{
  "hidden_size": 448,
  "init_std_down": 0.0,
  "beta1": 0.95,
  "warmup_steps": 200,
  "max_seq_len": 1024,
  "doc_mask": false
}
Each number is 200 + 40 x the weight over its row's rms, rounded and kept within 0 to 999. Layers, rows and columns count from 0. The size before them is the row's rms in percent of the matrix's.

# layer 5 MLP up, 1792x448, rms 0.126, rows 1032-1063, columns 112-223
100,174,199,151,177,244,235,221,178,247,161,197,172,262,212,196,215,196,213,235,162,233,176,155,222,210,222,201,235,197,186,190,225,324,176,283,201,179,254,182,170,201,201,279,254,226,173,158,204,248,163,234,215,273,174,204,133,131,159,211,286,228,218,185,187,192,203,196,215,258,233,291,147,212,219,161,212,100,231,249,177,136,216,187,155,190,179,228,152,314,178,210,156,200,252,125,202,161,192,220,222,208,162,177,243,197,190,170,179,240,210,208,195
103,152,141,215,245,283,276,215,182,221,138,228,174,274,151,248,210,199,214,217,122,198,202,239,154,192,163,242,152,179,196,237,227,242,211,244,166,168,169,198,197,258,261,201,137,235,249,150,205,189,197,180,160,175,237,202,212,150,175,125,228,188,164,221,184,200,170,174,168,270,198,246,159,215,194,220,199,155,170,216,185,145,164,176,199,226,183,184,216,220,244,140,280,201,290,196,162,246,170,186,196,175,247,153,142,222,152,211,197,192,241,207,254
096,307,220,232,182,250,142,180,189,206,222,238,215,222,173,121,224,205,258,132,96,246,185,199,247,196,168,244,218,267,254,180,222,190,174,133,164,239,197,195,147,208,176,192,166,214,192,247,170,176,182,134,186,197,226,239,228,136,220,168,187,175,214,219,147,299,248,274,159,265,168,190,217,198,128,197,165,174,193,233,255,189,181,173,256,191,148,188,154,194,181,217,185,142,179,230,155,231,242,231,155,163,276,212,185,140,158,203,233,266,193,242,257
107,259,237,215,245,221,191,242,230,209,194,223,174,178,119,229,266,193,151,200,131,229,179,159,219,230,183,175,252,137,152,157,191,237,244,227,227,165,248,244,212,175,180,194,175,156,200,235,222,197,157,200,188,247,241,176,178,210,241,133,265,214,174,190,200,216,211,163,161,138,299,191,229,128,184,221,216,208,219,185,204,153,204,183,91,184,144,201,127,172,260,149,212,137,176,170,195,198,156,211,179,230,169,197,203,89,260,217,191,139,167,241,209
095,167,166,253,175,194,187,173,182,212,205,230,264,183,236,222,179,167,150,138,181,230,216,268,134,217,197,268,175,192,89,168,147,201,163,166,237,122,136,174,246,189,237,153,213,230,235,167,235,206,166,202,133,254,169,253,295,204,279,221,287,179,296,211,202,190,142,201,158,207,189,256,236,204,164,185,205,180,210,188,173,197,209,231,171,142,203,179,214,217,158,197,259,226,203,197,240,218,202,241,197,196,176,199,181,194,242,220,215,233,228,219,168
100,211,201,184,209,118,243,193,216,163,182,197,148,248,133,233,188,244,231,168,189,252,180,198,154,205,129,218,227,212,239,193,219,140,226,106,219,244,168,251,244,151,223,138,156,189,207,167,108,184,206,206,196,181,216,182,189,217,247,129,243,169,186,198,274,231,199,174,248,189,175,330,239,266,247,202,206,167,213,233,153,286,148,219,241,241,208,199,167,193,247,180,200,220,178,192,172,203,245,270,148,172,192,204,201,170,193,148,164,256,226,234,156
098,232,152,230,171,197,229,216,172,220,221,238,199,157,159,140,193,179,227,129,267,133,192,160,180,179,185,166,243,205,207,160,191,164,197,216,217,201,139,139,233,266,224,283,152,283,173,270,162,131,181,215,194,234,166,289,215,229,212,297,188,122,175,165,253,123,214,183,250,190,301,126,226,231,162,213,187,190,189,201,175,248,223,213,104,200,283,162,225,220,238,159,237,192,201,223,198,153,199,170,221,201,213,267,233,154,162,185,271,211,160,103,244
098,204,227,191,212,230,291,196,176,166,171,196,214,203,162,218,175,222,184,188,230,146,190,205,170,234,270,201,188,242,194,138,255,238,210,136,173,229,246,203,185,180,212,155,198,189,209,205,179,217,169,202,156,175,178,192,170,157,102,181,260,206,206,228,152,234,222,263,181,200,249,255,176,227,291,177,158,165,253,249,141,205,201,195,206,163,182,232,156,240,190,148,216,187,169,157,167,213,187,210,175,251,176,126,167,201,232,199,213,182,211,187,178
098,192,247,204,215,183,148,208,194,175,192,241,246,132,174,195,195,154,201,301,203,180,199,204,181,173,249,186,194,182,190,174,171,241,125,237,160,177,147,239,234,111,226,214,173,195,198,224,257,263,159,265,258,223,191,172,153,143,199,217,241,169,211,159,195,256,191,182,171,126,247,248,237,227,222,180,128,204,235,164,254,207,222,184,181,186,162,157,244,238,99,261,269,182,215,221,146,217,186,275,177,185,295,148,132,143,181,142,227,218,145,251,113
105,193,247,215,195,263,183,245,195,184,228,176,264,199,223,129,227,245,160,192,149,170,155,123,223,222,161,165,224,231,208,223,187,240,138,247,201,160,136,211,121,264,240,226,173,137,203,186,234,309,154,129,189,150,200,161,240,179,234,234,198,110,187,222,96,294,162,187,263,189,202,180,170,204,159,232,232,177,252,195,151,180,134,170,148,213,189,153,210,261,165,146,156,208,266,239,224,256,206,256,210,188,228,192,169,212,247,227,195,213,223,239,200
114,231,222,212,127,137,170,196,142,154,183,247,246,225,171,241,240,153,240,152,162,143,217,206,217,147,199,178,230,263,171,235,309,240,223,178,164,112,214,138,149,170,226,167,149,165,275,205,224,166,180,272,191,161,213,214,177,201,226,235,234,197,127,284,158,239,152,211,198,263,148,271,238,233,225,202,213,198,155,256,215,193,194,210,129,146,193,171,225,218,265,195,235,93,224,234,186,169,232,227,202,174,249,226,167,234,222,159,164,143,216,270,111
092,185,158,100,194,138,204,166,182,235,153,185,204,232,174,143,175,149,272,165,262,175,125,179,219,187,238,134,223,136,210,123,138,202,117,116,215,264,211,150,205,222,169,154,192,259,151,229,211,188,151,214,178,200,198,164,248,253,264,217,258,264,234,196,238,188,186,236,262,192,157,189,219,159,289,194,273,268,157,163,261,255,228,207,224,147,236,176,219,205,240,169,203,224,183,207,166,225,283,135,268,159,257,215,227,196,219,230,243,242,143,192,137
095,120,150,135,221,201,214,236,190,147,230,270,186,231,190,195,206,187,203,104,234,235,207,190,185,149,260,192,173,170,205,241,166,146,265,225,204,175,221,137,129,215,262,181,215,227,241,197,230,314,128,163,207,209,152,180,167,151,188,234,219,230,189,211,225,160,283,214,180,218,235,175,183,231,206,222,184,199,168,199,241,161,231,79,142,199,182,111,183,178,220,247,194,220,229,152,175,180,205,235,113,100,214,177,212,178,239,216,221,275,248,232,110
103,153,236,168,246,180,239,188,118,219,156,285,292,169,243,237,162,201,201,245,186,179,221,220,187,235,241,150,292,238,241,282,265,272,240,196,169,192,114,250,233,209,203,212,268,223,196,159,144,243,181,267,208,175,242,216,190,189,221,207,195,174,240,215,223,222,175,225,185,192,207,166,254,185,138,159,204,296,183,118,189,240,150,242,189,180,199,148,176,186,221,247,263,206,206,142,218,149,125,171,192,245,226,249,183,201,191,233,203,260,261,208,260
096,205,268,195,191,196,167,233,225,195,201,238,221,182,184,99,195,133,173,224,126,264,209,199,174,204,254,165,208,363,212,238,228,188,259,215,185,174,202,182,188,203,156,195,165,195,200,156,214,182,172,226,147,184,190,149,202,182,222,278,156,185,146,231,148,118,279,183,235,255,250,169,221,191,212,145,237,262,226,149,223,199,148,199,299,196,274,209,222,180,164,232,241,191,155,219,227,223,177,184,140,245,251,123,232,184,200,188,149,264,163,187,184
098,191,198,158,172,166,257,154,240,229,176,246,201,193,260,183,235,154,199,144,171,234,207,206,251,195,264,141,214,180,213,244,233,228,251,201,174,203,206,187,155,149,238,229,217,257,200,277,252,172,240,237,291,190,169,251,203,198,144,155,214,180,232,163,259,134,165,165,216,251,225,215,266,223,172,187,228,296,152,203,205,219,180,199,253,217,183,203,198,197,146,216,240,187,197,89,223,244,213,184,242,190,206,197,176,268,219,201,224,280,125,162,171
103,148,245,162,220,239,222,131,211,213,196,159,247,149,172,137,216,160,162,144,237,189,199,219,132,268,227,181,223,185,157,195,177,203,230,177,226,171,196,153,219,160,199,223,218,199,177,203,183,273,211,288,130,196,155,222,213,194,203,172,128,161,219,146,226,163,153,227,222,207,211,254,211,175,237,180,178,186,159,246,191,253,185,221,150,237,144,252,172,188,167,168,296,175,158,125,187,193,300,192,208,184,206,282,157,201,256,190,156,174,238,282,218
106,206,216,158,203,177,204,178,187,197,210,184,98,124,145,179,230,209,202,226,143,173,253,190,217,261,153,209,259,246,185,192,192,173,243,200,208,220,195,187,223,244,246,145,138,221,196,185,276,220,176,230,230,220,277,210,241,170,117,105,103,96,193,149,215,223,232,184,146,281,220,188,259,193,263,228,211,205,224,213,141,243,172,172,130,207,121,241,343,201,170,199,248,185,197,215,193,164,210,168,187,175,256,197,237,201,180,240,261,166,171,201,157
093,136,195,155,213,191,166,100,248,242,240,270,244,168,209,162,169,210,137,174,281,205,189,181,235,197,176,210,231,246,222,169,173,191,124,107,204,178,190,229,187,177,216,162,210,266,191,232,213,224,202,236,186,196,197,188,200,179,224,285,197,234,164,228,218,205,256,221,255,226,179,223,199,184,172,231,163,246,222,153,205,212,212,227,231,222,145,198,201,227,213,202,186,176,186,249,237,262,218,235,179,251,175,185,214,208,201,166,197,180,178,266,222
099,158,236,182,238,232,177,204,226,298,176,203,219,123,244,311,128,171,269,269,265,176,227,243,183,135,233,193,252,228,215,236,187,230,150,215,221,218,217,164,198,184,253,190,182,251,212,142,174,261,226,201,173,238,260,168,168,186,115,177,180,212,244,208,195,247,222,183,208,244,184,190,220,121,254,148,142,184,245,166,154,215,142,190,66,221,196,235,199,218,164,95,189,214,219,216,204,248,183,235,161,146,137,213,178,186,234,153,227,253,202,217,228
094,147,209,235,156,182,208,196,158,181,124,174,190,242,172,174,209,206,155,103,217,161,184,225,174,136,195,180,242,249,187,150,131,166,207,209,150,204,172,189,225,219,166,185,210,221,171,233,222,163,149,288,179,239,230,205,238,193,190,190,139,251,250,160,156,109,159,229,208,149,177,223,166,160,178,157,154,234,187,214,137,151,208,249,278,271,239,171,171,199,252,217,186,204,144,250,146,213,192,190,196,179,133,180,214,228,237,173,171,257,190,187,300
107,175,198,196,226,266,169,256,188,234,196,230,212,248,215,143,194,202,215,188,203,129,262,172,215,177,171,166,116,174,167,256,258,202,188,197,206,197,143,164,281,222,198,94,206,268,171,198,178,208,230,255,215,137,257,230,164,193,213,190,155,252,196,186,234,232,189,138,198,141,232,197,208,243,232,182,156,200,207,114,242,209,195,209,149,191,140,217,291,210,125,173,131,199,182,160,239,230,219,255,207,190,125,190,213,157,237,210,180,209,267,188,181
101,136,126,185,226,151,186,211,172,163,160,243,220,221,185,208,151,127,212,124,118,196,190,230,231,218,228,253,269,150,216,249,231,157,181,230,252,224,236,193,169,237,220,190,275,188,126,240,193,188,276,306,176,198,138,187,238,256,205,268,243,204,168,188,193,213,196,257,168,245,180,197,206,174,191,177,187,144,195,180,187,229,182,239,190,165,157,204,218,242,236,223,181,165,213,221,115,238,220,182,209,223,198,309,208,183,249,155,144,197,145,134,230
103,133,237,224,188,154,193,108,196,278,198,250,211,250,231,151,189,197,130,219,219,174,196,163,232,190,221,144,268,151,146,144,244,225,227,153,196,220,216,250,192,210,194,197,179,197,184,175,209,240,155,163,208,126,136,219,205,136,193,244,255,212,142,210,159,236,215,197,140,250,190,132,191,145,230,223,118,177,268,160,144,206,179,205,215,126,142,209,273,175,247,184,211,221,220,171,118,305,205,231,188,196,202,301,180,284,232,264,190,245,246,185,181
090,199,141,268,194,280,305,243,186,208,182,214,154,144,271,173,236,218,186,151,201,299,183,245,175,166,179,206,196,250,181,247,177,187,205,208,206,194,151,196,150,172,189,204,142,195,173,181,145,132,177,226,226,151,147,168,206,194,179,253,278,213,182,211,225,180,199,210,132,170,237,169,268,151,252,139,205,182,209,173,299,137,187,192,199,174,155,221,174,206,205,156,203,251,264,216,63,265,184,194,202,199,220,254,247,177,197,259,199,186,256,245,176
096,236,210,191,223,184,129,228,162,190,229,203,168,126,164,217,162,163,198,237,197,194,245,183,188,166,161,149,133,240,251,207,161,220,166,207,208,269,169,234,188,167,183,220,190,258,153,231,230,264,216,210,193,155,292,232,214,240,117,215,142,161,280,169,200,179,206,176,193,296,295,196,267,226,184,175,165,158,189,231,145,219,200,172,171,167,180,139,192,165,197,170,248,212,159,206,204,143,171,278,158,165,177,127,210,194,196,245,227,187,232,153,242
104,204,266,244,217,248,190,176,238,177,173,248,131,183,211,199,147,192,66,189,219,231,187,242,140,193,204,177,256,230,204,215,259,164,181,187,213,174,192,131,183,206,174,193,202,294,203,193,187,163,166,233,174,199,187,224,248,133,178,199,165,179,260,264,198,139,184,228,138,201,245,206,204,122,223,149,222,212,230,263,166,115,179,241,250,242,278,276,221,129,231,120,118,225,231,285,163,210,169,153,189,231,206,203,176,270,216,201,148,232,144,152,246
090,216,172,191,223,239,210,193,149,211,209,135,200,160,180,229,214,189,262,173,81,255,150,240,176,210,163,174,184,280,207,209,162,166,181,177,228,233,193,261,211,219,288,168,189,120,191,192,197,190,204,232,213,220,225,199,170,246,137,289,165,129,152,258,261,176,139,220,200,148,242,191,183,211,194,222,188,227,117,154,197,217,142,270,187,159,208,217,176,221,170,244,210,199,201,169,209,163,232,195,145,212,282,241,224,256,191,217,192,141,202,253,173
090,157,118,219,185,218,171,272,238,122,206,212,201,200,197,191,237,233,192,218,229,206,195,204,204,209,149,193,171,185,241,202,192,224,246,192,143,227,193,127,167,204,193,228,177,230,132,166,224,180,207,149,198,150,215,210,253,213,183,170,225,133,105,185,174,180,276,264,317,220,193,151,155,253,158,209,185,180,150,179,229,159,131,142,229,228,207,200,199,198,293,205,244,165,216,168,214,207,224,226,152,255,172,189,193,247,211,210,147,217,266,257,155
096,178,225,296,268,166,215,215,229,275,155,216,191,164,214,212,208,206,161,177,265,249,221,236,212,199,183,153,258,231,168,244,206,211,115,173,215,166,177,255,151,188,292,174,215,179,222,173,183,253,140,135,154,187,213,201,238,126,180,211,141,235,152,222,239,227,196,186,173,156,243,166,198,274,143,214,199,225,197,185,256,210,207,207,221,227,219,203,265,219,198,153,161,172,227,194,184,238,245,213,148,295,148,106,140,226,200,161,245,226,244,246,244
104,205,214,169,209,146,154,220,199,213,231,179,222,198,255,236,185,192,215,134,208,183,160,187,141,257,209,180,190,145,152,219,207,228,178,237,175,161,248,270,193,234,280,170,165,188,132,251,162,164,142,133,139,172,193,166,195,182,190,293,200,252,207,184,269,148,233,163,250,192,273,181,191,181,157,175,216,144,207,224,192,269,203,183,180,199,237,178,221,191,246,217,212,232,163,218,184,239,295,147,194,261,165,199,141,192,262,177,214,153,314,216,188
079,238,265,177,153,195,250,245,194,128,199,120,176,176,187,219,244,238,213,134,155,212,175,149,171,246,108,266,219,166,164,258,280,171,201,191,240,264,149,269,149,236,166,259,224,196,266,207,211,175,215,346,222,177,193,148,189,161,218,126,135,230,234,163,140,195,175,207,161,256,145,200,195,215,246,201,188,163,247,175,232,233,184,211,204,210,228,94,204,174,257,252,254,250,242,173,239,235,173,183,193,229,266,167,241,201,203,158,204,156,258,173,264
# layer 5 MLP down (transposed), 1792x448, rms 0.234, rows 1032-1062, columns 112-223
102,225,233,123,154,203,228,230,195,274,150,137,252,174,182,240,129,227,194,175,229,191,251,181,230,211,198,129,241,120,181,206,271,157,164,313,238,174,283,222,205,204,136,156,177,202,259,185,216,240,166,181,184,175,230,184,249,121,144,210,247,196,199,191,191,231,175,174,256,169,239,222,221,266,226,178,151,227,277,221,173,163,171,215,203,235,190,168,176,199,120,218,113,203,162,202,211,146,230,209,228,174,168,194,173,190,182,176,161,271,226,249,246
103,203,248,223,207,245,232,182,137,252,173,231,187,227,187,242,171,147,232,247,127,233,243,230,195,170,218,173,180,122,243,174,221,152,187,206,177,236,175,182,241,192,256,217,215,281,180,195,146,185,162,176,191,245,248,165,180,181,165,175,221,188,232,170,166,258,195,250,203,201,205,212,142,152,207,197,232,220,243,175,199,190,186,210,177,194,253,216,236,228,177,243,194,208,116,163,164,160,116,157,111,208,197,242,187,201,285,184,163,202,191,164,230
098,281,211,104,154,216,178,200,255,256,235,195,173,179,254,206,211,222,163,215,145,128,183,230,251,177,241,186,145,192,252,256,180,221,235,199,213,256,170,200,201,202,186,207,170,255,181,203,168,152,241,186,255,208,156,181,176,190,249,183,248,311,284,162,234,204,222,274,132,227,146,125,184,273,170,178,217,202,203,228,253,196,183,174,179,174,217,268,292,214,248,152,204,161,291,138,278,220,263,294,217,174,225,159,262,180,174,174,260,273,217,318,208
105,257,182,206,216,153,192,159,161,177,255,187,137,144,250,161,164,171,285,226,158,132,237,198,196,225,203,130,165,174,223,228,220,245,220,150,174,202,173,214,165,212,187,292,242,239,238,137,193,198,193,280,270,142,171,159,230,157,181,190,207,287,148,232,215,209,177,195,212,118,145,175,105,229,224,269,179,261,236,238,208,50,186,217,185,151,233,153,140,201,249,190,134,208,104,166,200,201,257,231,198,196,122,166,192,217,246,238,187,180,256,237,235
102,209,144,174,287,233,244,153,161,224,262,240,130,154,257,172,195,215,225,208,237,221,190,127,118,207,208,188,217,249,234,203,217,132,131,161,222,202,173,229,270,228,163,221,179,276,118,213,204,167,224,139,228,146,252,197,182,295,221,185,150,205,205,185,216,233,188,212,228,159,163,181,174,120,167,232,221,260,250,161,248,214,183,192,173,287,139,132,225,140,157,172,152,208,242,204,282,183,159,139,222,191,220,127,263,139,166,207,227,133,162,205,221
100,242,299,240,169,232,219,183,152,223,153,171,285,185,135,157,174,273,239,286,220,202,205,232,247,206,155,197,241,135,178,211,194,186,189,192,142,222,193,202,208,240,138,279,207,149,158,238,262,219,251,155,202,210,117,226,210,233,216,225,255,168,215,178,175,220,197,240,158,206,130,156,195,189,143,172,149,145,148,195,161,223,120,211,209,280,181,131,167,234,213,244,194,138,152,177,158,113,224,178,217,258,235,248,207,167,215,206,172,158,147,190,123
102,202,184,225,265,182,144,221,152,163,173,184,174,263,174,218,152,267,225,167,128,160,217,242,135,203,245,192,221,268,175,206,183,186,231,186,185,238,228,265,247,194,228,153,205,189,86,261,204,196,203,171,179,185,131,166,161,231,239,162,209,215,246,164,165,163,240,274,240,239,280,184,196,263,195,210,210,194,227,216,245,233,208,168,162,233,183,239,261,165,176,193,191,204,177,172,222,215,246,169,178,156,217,304,203,178,148,167,198,129,222,156,125
100,194,208,205,133,164,191,182,190,192,217,197,176,143,263,147,232,258,171,252,169,197,243,199,207,257,212,201,242,221,152,183,213,141,213,247,241,310,90,156,132,194,197,164,211,218,217,193,244,252,178,235,196,278,218,212,187,273,233,251,181,201,182,291,243,252,192,216,198,191,198,254,267,175,179,172,156,143,76,136,219,159,219,171,218,214,207,198,203,202,239,215,189,222,172,193,212,203,215,257,186,189,265,269,226,224,219,261,256,178,155,159,280
098,173,175,254,121,199,238,204,226,206,157,211,217,169,246,211,135,239,175,182,163,169,197,222,211,168,172,158,189,154,183,274,184,252,184,198,185,116,170,85,180,180,181,237,189,156,281,181,114,242,117,206,187,173,238,235,137,170,236,184,176,228,189,232,176,216,264,212,221,144,121,162,316,188,205,204,152,199,241,208,166,209,220,178,257,228,226,177,181,213,134,143,176,146,209,201,198,190,167,229,194,167,250,181,147,204,183,222,204,219,211,207,249
107,228,132,207,204,262,214,157,164,184,214,210,211,249,184,171,211,250,187,185,231,129,218,148,157,153,178,204,246,113,254,125,261,271,210,208,245,163,201,181,241,139,198,233,145,244,266,221,219,157,228,221,206,178,155,174,232,163,107,204,183,196,189,167,158,156,153,213,243,257,191,231,180,245,204,133,210,121,196,175,237,249,143,128,188,292,257,263,223,209,226,153,145,134,221,92,217,275,272,254,187,163,229,188,175,168,309,200,174,210,214,185,217
110,246,194,245,167,238,220,216,229,202,135,208,245,144,133,235,238,199,211,174,234,183,229,261,294,165,168,225,198,187,177,283,242,179,261,188,208,177,200,141,154,194,141,181,166,214,195,195,196,207,227,235,200,213,240,279,209,195,173,177,108,176,147,257,190,189,152,203,202,236,271,266,202,220,190,116,244,178,184,167,212,256,154,188,148,152,274,224,190,242,242,228,209,139,220,163,242,177,191,197,242,159,102,168,198,207,249,201,207,191,187,185,104
106,238,220,199,187,199,238,166,213,190,237,292,216,176,204,243,210,203,211,229,131,204,169,164,197,139,200,117,241,194,223,259,187,195,163,223,235,196,146,199,204,122,166,192,223,275,205,221,208,225,282,214,286,259,161,260,241,210,158,215,206,106,163,236,180,210,184,142,121,237,195,203,212,176,141,215,263,280,156,137,141,205,186,205,143,203,227,166,217,163,285,180,223,205,267,258,239,229,146,192,195,110,230,162,223,158,193,256,241,183,184,190,219
091,196,215,201,204,176,128,226,192,142,213,246,187,203,207,219,199,193,190,189,174,203,206,124,163,244,271,219,153,162,235,208,267,169,131,214,171,209,229,126,174,134,236,173,230,118,245,221,191,276,195,153,145,207,269,282,180,199,193,161,165,235,164,158,197,174,219,117,196,261,189,195,187,196,119,231,209,176,214,242,183,248,264,205,172,189,181,161,212,251,198,169,170,181,255,173,210,276,159,162,221,241,192,192,126,247,225,213,149,251,218,211,264
103,320,219,206,189,217,160,187,123,212,223,161,210,168,252,203,189,212,174,258,274,199,262,214,162,216,224,182,210,201,207,188,259,234,219,240,261,105,149,174,223,165,208,243,228,199,247,228,217,240,174,252,178,98,218,279,136,211,216,193,261,275,183,187,265,212,225,246,201,211,192,195,211,195,214,178,165,179,255,192,184,202,189,176,184,191,209,120,180,227,234,301,190,182,172,217,166,178,214,170,168,243,241,174,217,204,206,210,242,149,255,203,234
101,196,170,227,202,162,234,269,200,179,197,313,251,149,272,159,191,249,191,178,203,218,225,294,182,217,164,265,153,218,198,195,187,250,237,264,166,237,251,201,237,250,298,259,246,114,150,223,153,112,218,231,273,235,263,182,158,230,235,206,201,186,250,233,243,160,155,224,162,204,184,174,250,226,254,136,182,193,239,208,233,162,238,247,217,267,260,231,164,210,154,189,203,258,200,252,120,232,166,213,175,242,217,228,165,232,281,292,243,201,264,191,143
097,172,268,168,125,173,221,172,176,191,140,209,198,194,161,210,293,248,198,186,137,129,205,168,174,200,261,221,171,57,249,219,227,171,165,154,203,99,227,280,171,172,208,160,286,287,182,142,214,173,251,245,188,185,137,256,143,208,205,161,170,191,259,214,296,227,270,187,194,216,216,196,222,192,153,219,224,228,175,231,220,174,229,244,210,184,210,239,139,238,194,227,214,187,186,166,189,204,166,118,225,195,196,152,173,146,182,235,188,204,209,176,215
104,169,199,224,115,166,65,169,182,269,202,269,195,225,205,159,214,182,218,222,194,201,133,204,161,241,160,137,235,216,163,149,163,181,276,208,260,200,153,273,206,173,211,109,133,223,144,220,228,150,262,247,220,143,165,239,246,190,175,175,154,147,213,227,196,191,254,234,237,184,188,227,182,176,272,201,197,266,215,207,171,142,194,217,214,240,135,183,210,235,169,232,218,202,206,188,193,242,227,174,194,156,232,210,152,97,212,108,200,166,207,269,184
105,199,165,271,154,199,164,176,171,197,188,179,166,197,187,278,242,149,128,240,199,178,231,210,162,217,237,139,232,266,249,249,203,221,215,230,203,238,221,215,242,194,193,192,196,153,227,218,279,190,160,236,197,226,158,275,192,182,211,136,169,181,167,210,257,211,213,145,224,237,227,200,189,212,183,205,153,285,196,199,171,157,247,200,207,231,269,180,196,197,250,230,263,187,185,151,235,229,138,205,155,202,232,190,177,208,154,267,294,192,159,175,232
100,286,177,239,208,226,246,286,173,203,172,171,8,231,231,217,209,154,214,185,112,166,238,195,239,216,206,230,226,110,188,186,195,147,177,261,149,224,214,133,212,197,142,232,181,171,208,188,197,195,231,189,234,174,189,182,209,192,196,146,239,265,189,142,194,180,164,161,159,140,191,191,186,158,190,299,207,175,180,228,194,166,190,169,110,225,257,209,172,174,227,235,255,231,194,98,179,187,182,234,243,176,177,215,195,142,179,182,146,200,219,98,194
098,171,177,172,244,254,207,243,167,227,164,151,231,182,147,229,206,169,131,226,284,180,218,221,245,243,272,180,263,245,146,181,168,176,185,241,203,253,258,163,235,236,199,222,252,224,157,248,172,209,235,266,249,212,230,209,187,153,133,178,179,185,217,226,249,227,226,192,274,201,187,126,166,166,266,201,167,153,249,231,111,196,245,273,160,215,200,202,242,210,163,122,157,239,156,189,213,160,129,185,234,269,245,243,248,188,209,136,186,240,158,144,158
104,119,234,183,212,158,208,280,139,184,200,140,227,125,233,223,218,183,225,136,196,227,193,168,224,209,226,180,216,192,211,203,238,254,172,191,215,209,157,180,195,261,222,182,261,265,217,167,221,172,230,194,198,211,251,189,207,159,236,157,127,245,139,207,212,264,210,219,168,228,182,215,162,262,148,221,226,194,133,235,178,246,223,207,258,191,164,205,231,243,220,196,224,170,211,206,212,235,182,111,183,174,136,205,206,252,241,257,234,205,119,214,260
101,229,183,207,197,216,151,308,138,214,222,209,176,195,173,177,180,185,268,219,221,198,195,174,187,215,210,201,229,206,187,198,210,170,235,216,164,159,198,130,268,216,215,205,240,230,218,182,158,215,193,253,204,252,230,143,193,233,232,282,205,169,216,110,239,182,181,215,182,197,216,148,150,172,219,221,190,161,208,148,242,193,218,240,246,236,233,209,194,241,171,249,190,218,120,234,160,169,173,190,206,129,179,267,106,196,267,169,233,185,228,148,226
106,263,251,264,143,201,166,153,202,117,240,167,286,159,178,238,242,164,222,213,175,192,201,168,191,208,215,236,192,151,186,233,88,217,197,147,153,234,301,223,112,133,155,219,253,123,210,210,224,237,146,218,225,239,179,281,195,170,250,206,225,200,169,232,144,240,275,190,213,156,153,183,134,127,246,130,219,137,215,215,174,193,221,248,217,199,195,185,221,187,194,196,172,184,213,249,190,148,192,232,177,220,199,282,214,196,194,236,157,166,172,207,215
102,147,150,250,217,139,204,223,153,288,119,152,237,197,263,222,132,194,233,234,188,214,233,176,169,201,166,222,162,252,183,186,294,248,271,141,174,186,234,199,230,203,147,260,170,146,241,169,209,196,253,187,162,181,190,209,180,260,218,148,185,240,203,229,160,261,143,196,254,187,230,136,129,216,255,180,208,202,235,210,198,220,220,197,194,191,209,198,184,190,77,170,209,246,219,241,138,206,197,250,163,263,232,206,271,195,190,190,198,247,157,154,178
090,244,176,140,256,282,202,188,223,207,268,200,174,182,199,245,273,255,244,162,205,157,237,162,147,214,205,156,216,286,190,197,174,195,214,204,218,196,194,187,246,196,246,231,252,173,154,175,292,183,133,233,222,252,187,171,117,239,202,189,245,135,213,290,236,216,195,187,235,189,112,274,181,172,200,193,188,203,175,229,118,253,189,113,219,214,192,188,198,168,255,226,195,131,184,183,176,217,211,186,198,206,224,160,179,217,232,151,192,142,239,156,198
092,227,162,159,165,223,195,159,175,220,191,191,85,291,152,200,135,148,125,183,255,239,159,133,217,117,178,253,184,142,201,177,198,260,196,164,226,215,182,173,230,192,152,173,191,165,289,204,138,181,226,226,197,204,278,160,253,236,194,220,152,125,181,218,166,198,173,177,191,192,198,200,230,186,222,240,198,264,208,163,156,222,204,250,118,204,258,190,205,278,214,117,220,247,196,197,173,181,203,254,195,153,179,221,173,233,228,300,209,238,183,225,221
096,154,265,257,158,234,172,256,139,198,176,241,210,214,157,189,174,165,170,186,200,225,223,251,214,172,302,177,228,242,160,266,224,246,163,271,212,188,170,140,164,236,235,177,155,203,154,194,172,138,158,214,203,217,186,200,221,203,224,207,138,236,197,205,196,174,194,189,186,185,180,169,238,102,188,162,170,219,198,232,238,237,132,151,202,227,187,210,205,147,155,211,244,278,194,188,141,192,137,209,209,200,220,189,215,181,169,101,108,223,157,152,159
089,178,183,179,207,223,181,272,203,230,192,182,248,282,151,272,226,236,214,177,177,174,288,164,179,259,221,170,287,233,256,254,220,190,207,212,203,208,197,193,184,162,218,222,181,180,199,154,209,221,218,164,220,118,215,246,288,259,179,195,292,194,208,242,146,192,212,200,227,145,220,261,120,172,199,154,201,190,202,138,189,228,129,202,184,193,180,221,141,214,174,182,186,161,240,204,166,202,146,143,203,241,241,176,208,158,226,193,149,170,198,203,242
095,217,175,258,255,169,214,246,137,201,244,220,260,160,181,158,195,147,208,209,158,238,235,198,206,213,206,214,174,250,140,168,251,157,225,181,203,126,202,198,176,224,220,154,232,185,291,224,208,192,240,220,172,184,182,223,237,163,181,187,189,240,184,207,206,221,171,232,290,159,230,148,131,183,198,298,184,170,168,202,164,223,190,243,251,203,216,199,258,158,171,105,132,174,235,221,257,155,248,194,193,251,196,253,200,171,106,199,213,149,223,217,172
097,207,231,94,223,217,187,173,200,250,238,208,239,196,212,157,210,196,197,200,165,194,218,186,255,180,258,198,221,138,265,248,166,224,175,212,167,189,267,185,241,189,177,164,250,199,208,202,233,181,124,168,251,244,183,127,162,243,233,178,228,225,221,196,190,143,290,138,216,158,198,251,238,181,206,156,210,183,221,209,217,193,176,161,187,190,205,263,236,186,237,224,242,185,189,256,234,123,238,151,220,204,204,240,225,230,157,264,161,136,84,155,213
101,169,194,216,261,137,204,213,198,216,219,210,157,262,271,156,194,137,146,157,169,133,278,154,246,214,267,183,233,239,178,165,176,168,178,168,180,194,212,187,208,276,156,151,191,173,189,272,237,198,222,174,117,205,183,250,186,187,161,152,200,189,217,187,188,209,177,183,123,157,116,207,223,178,169,174,187,192,213,167,210,120,192,247,169,160,208,236,186,231,214,180,241,227,220,203,237,162,151,194,182,210,151,209,183,209,221,240,163,146,307,218,203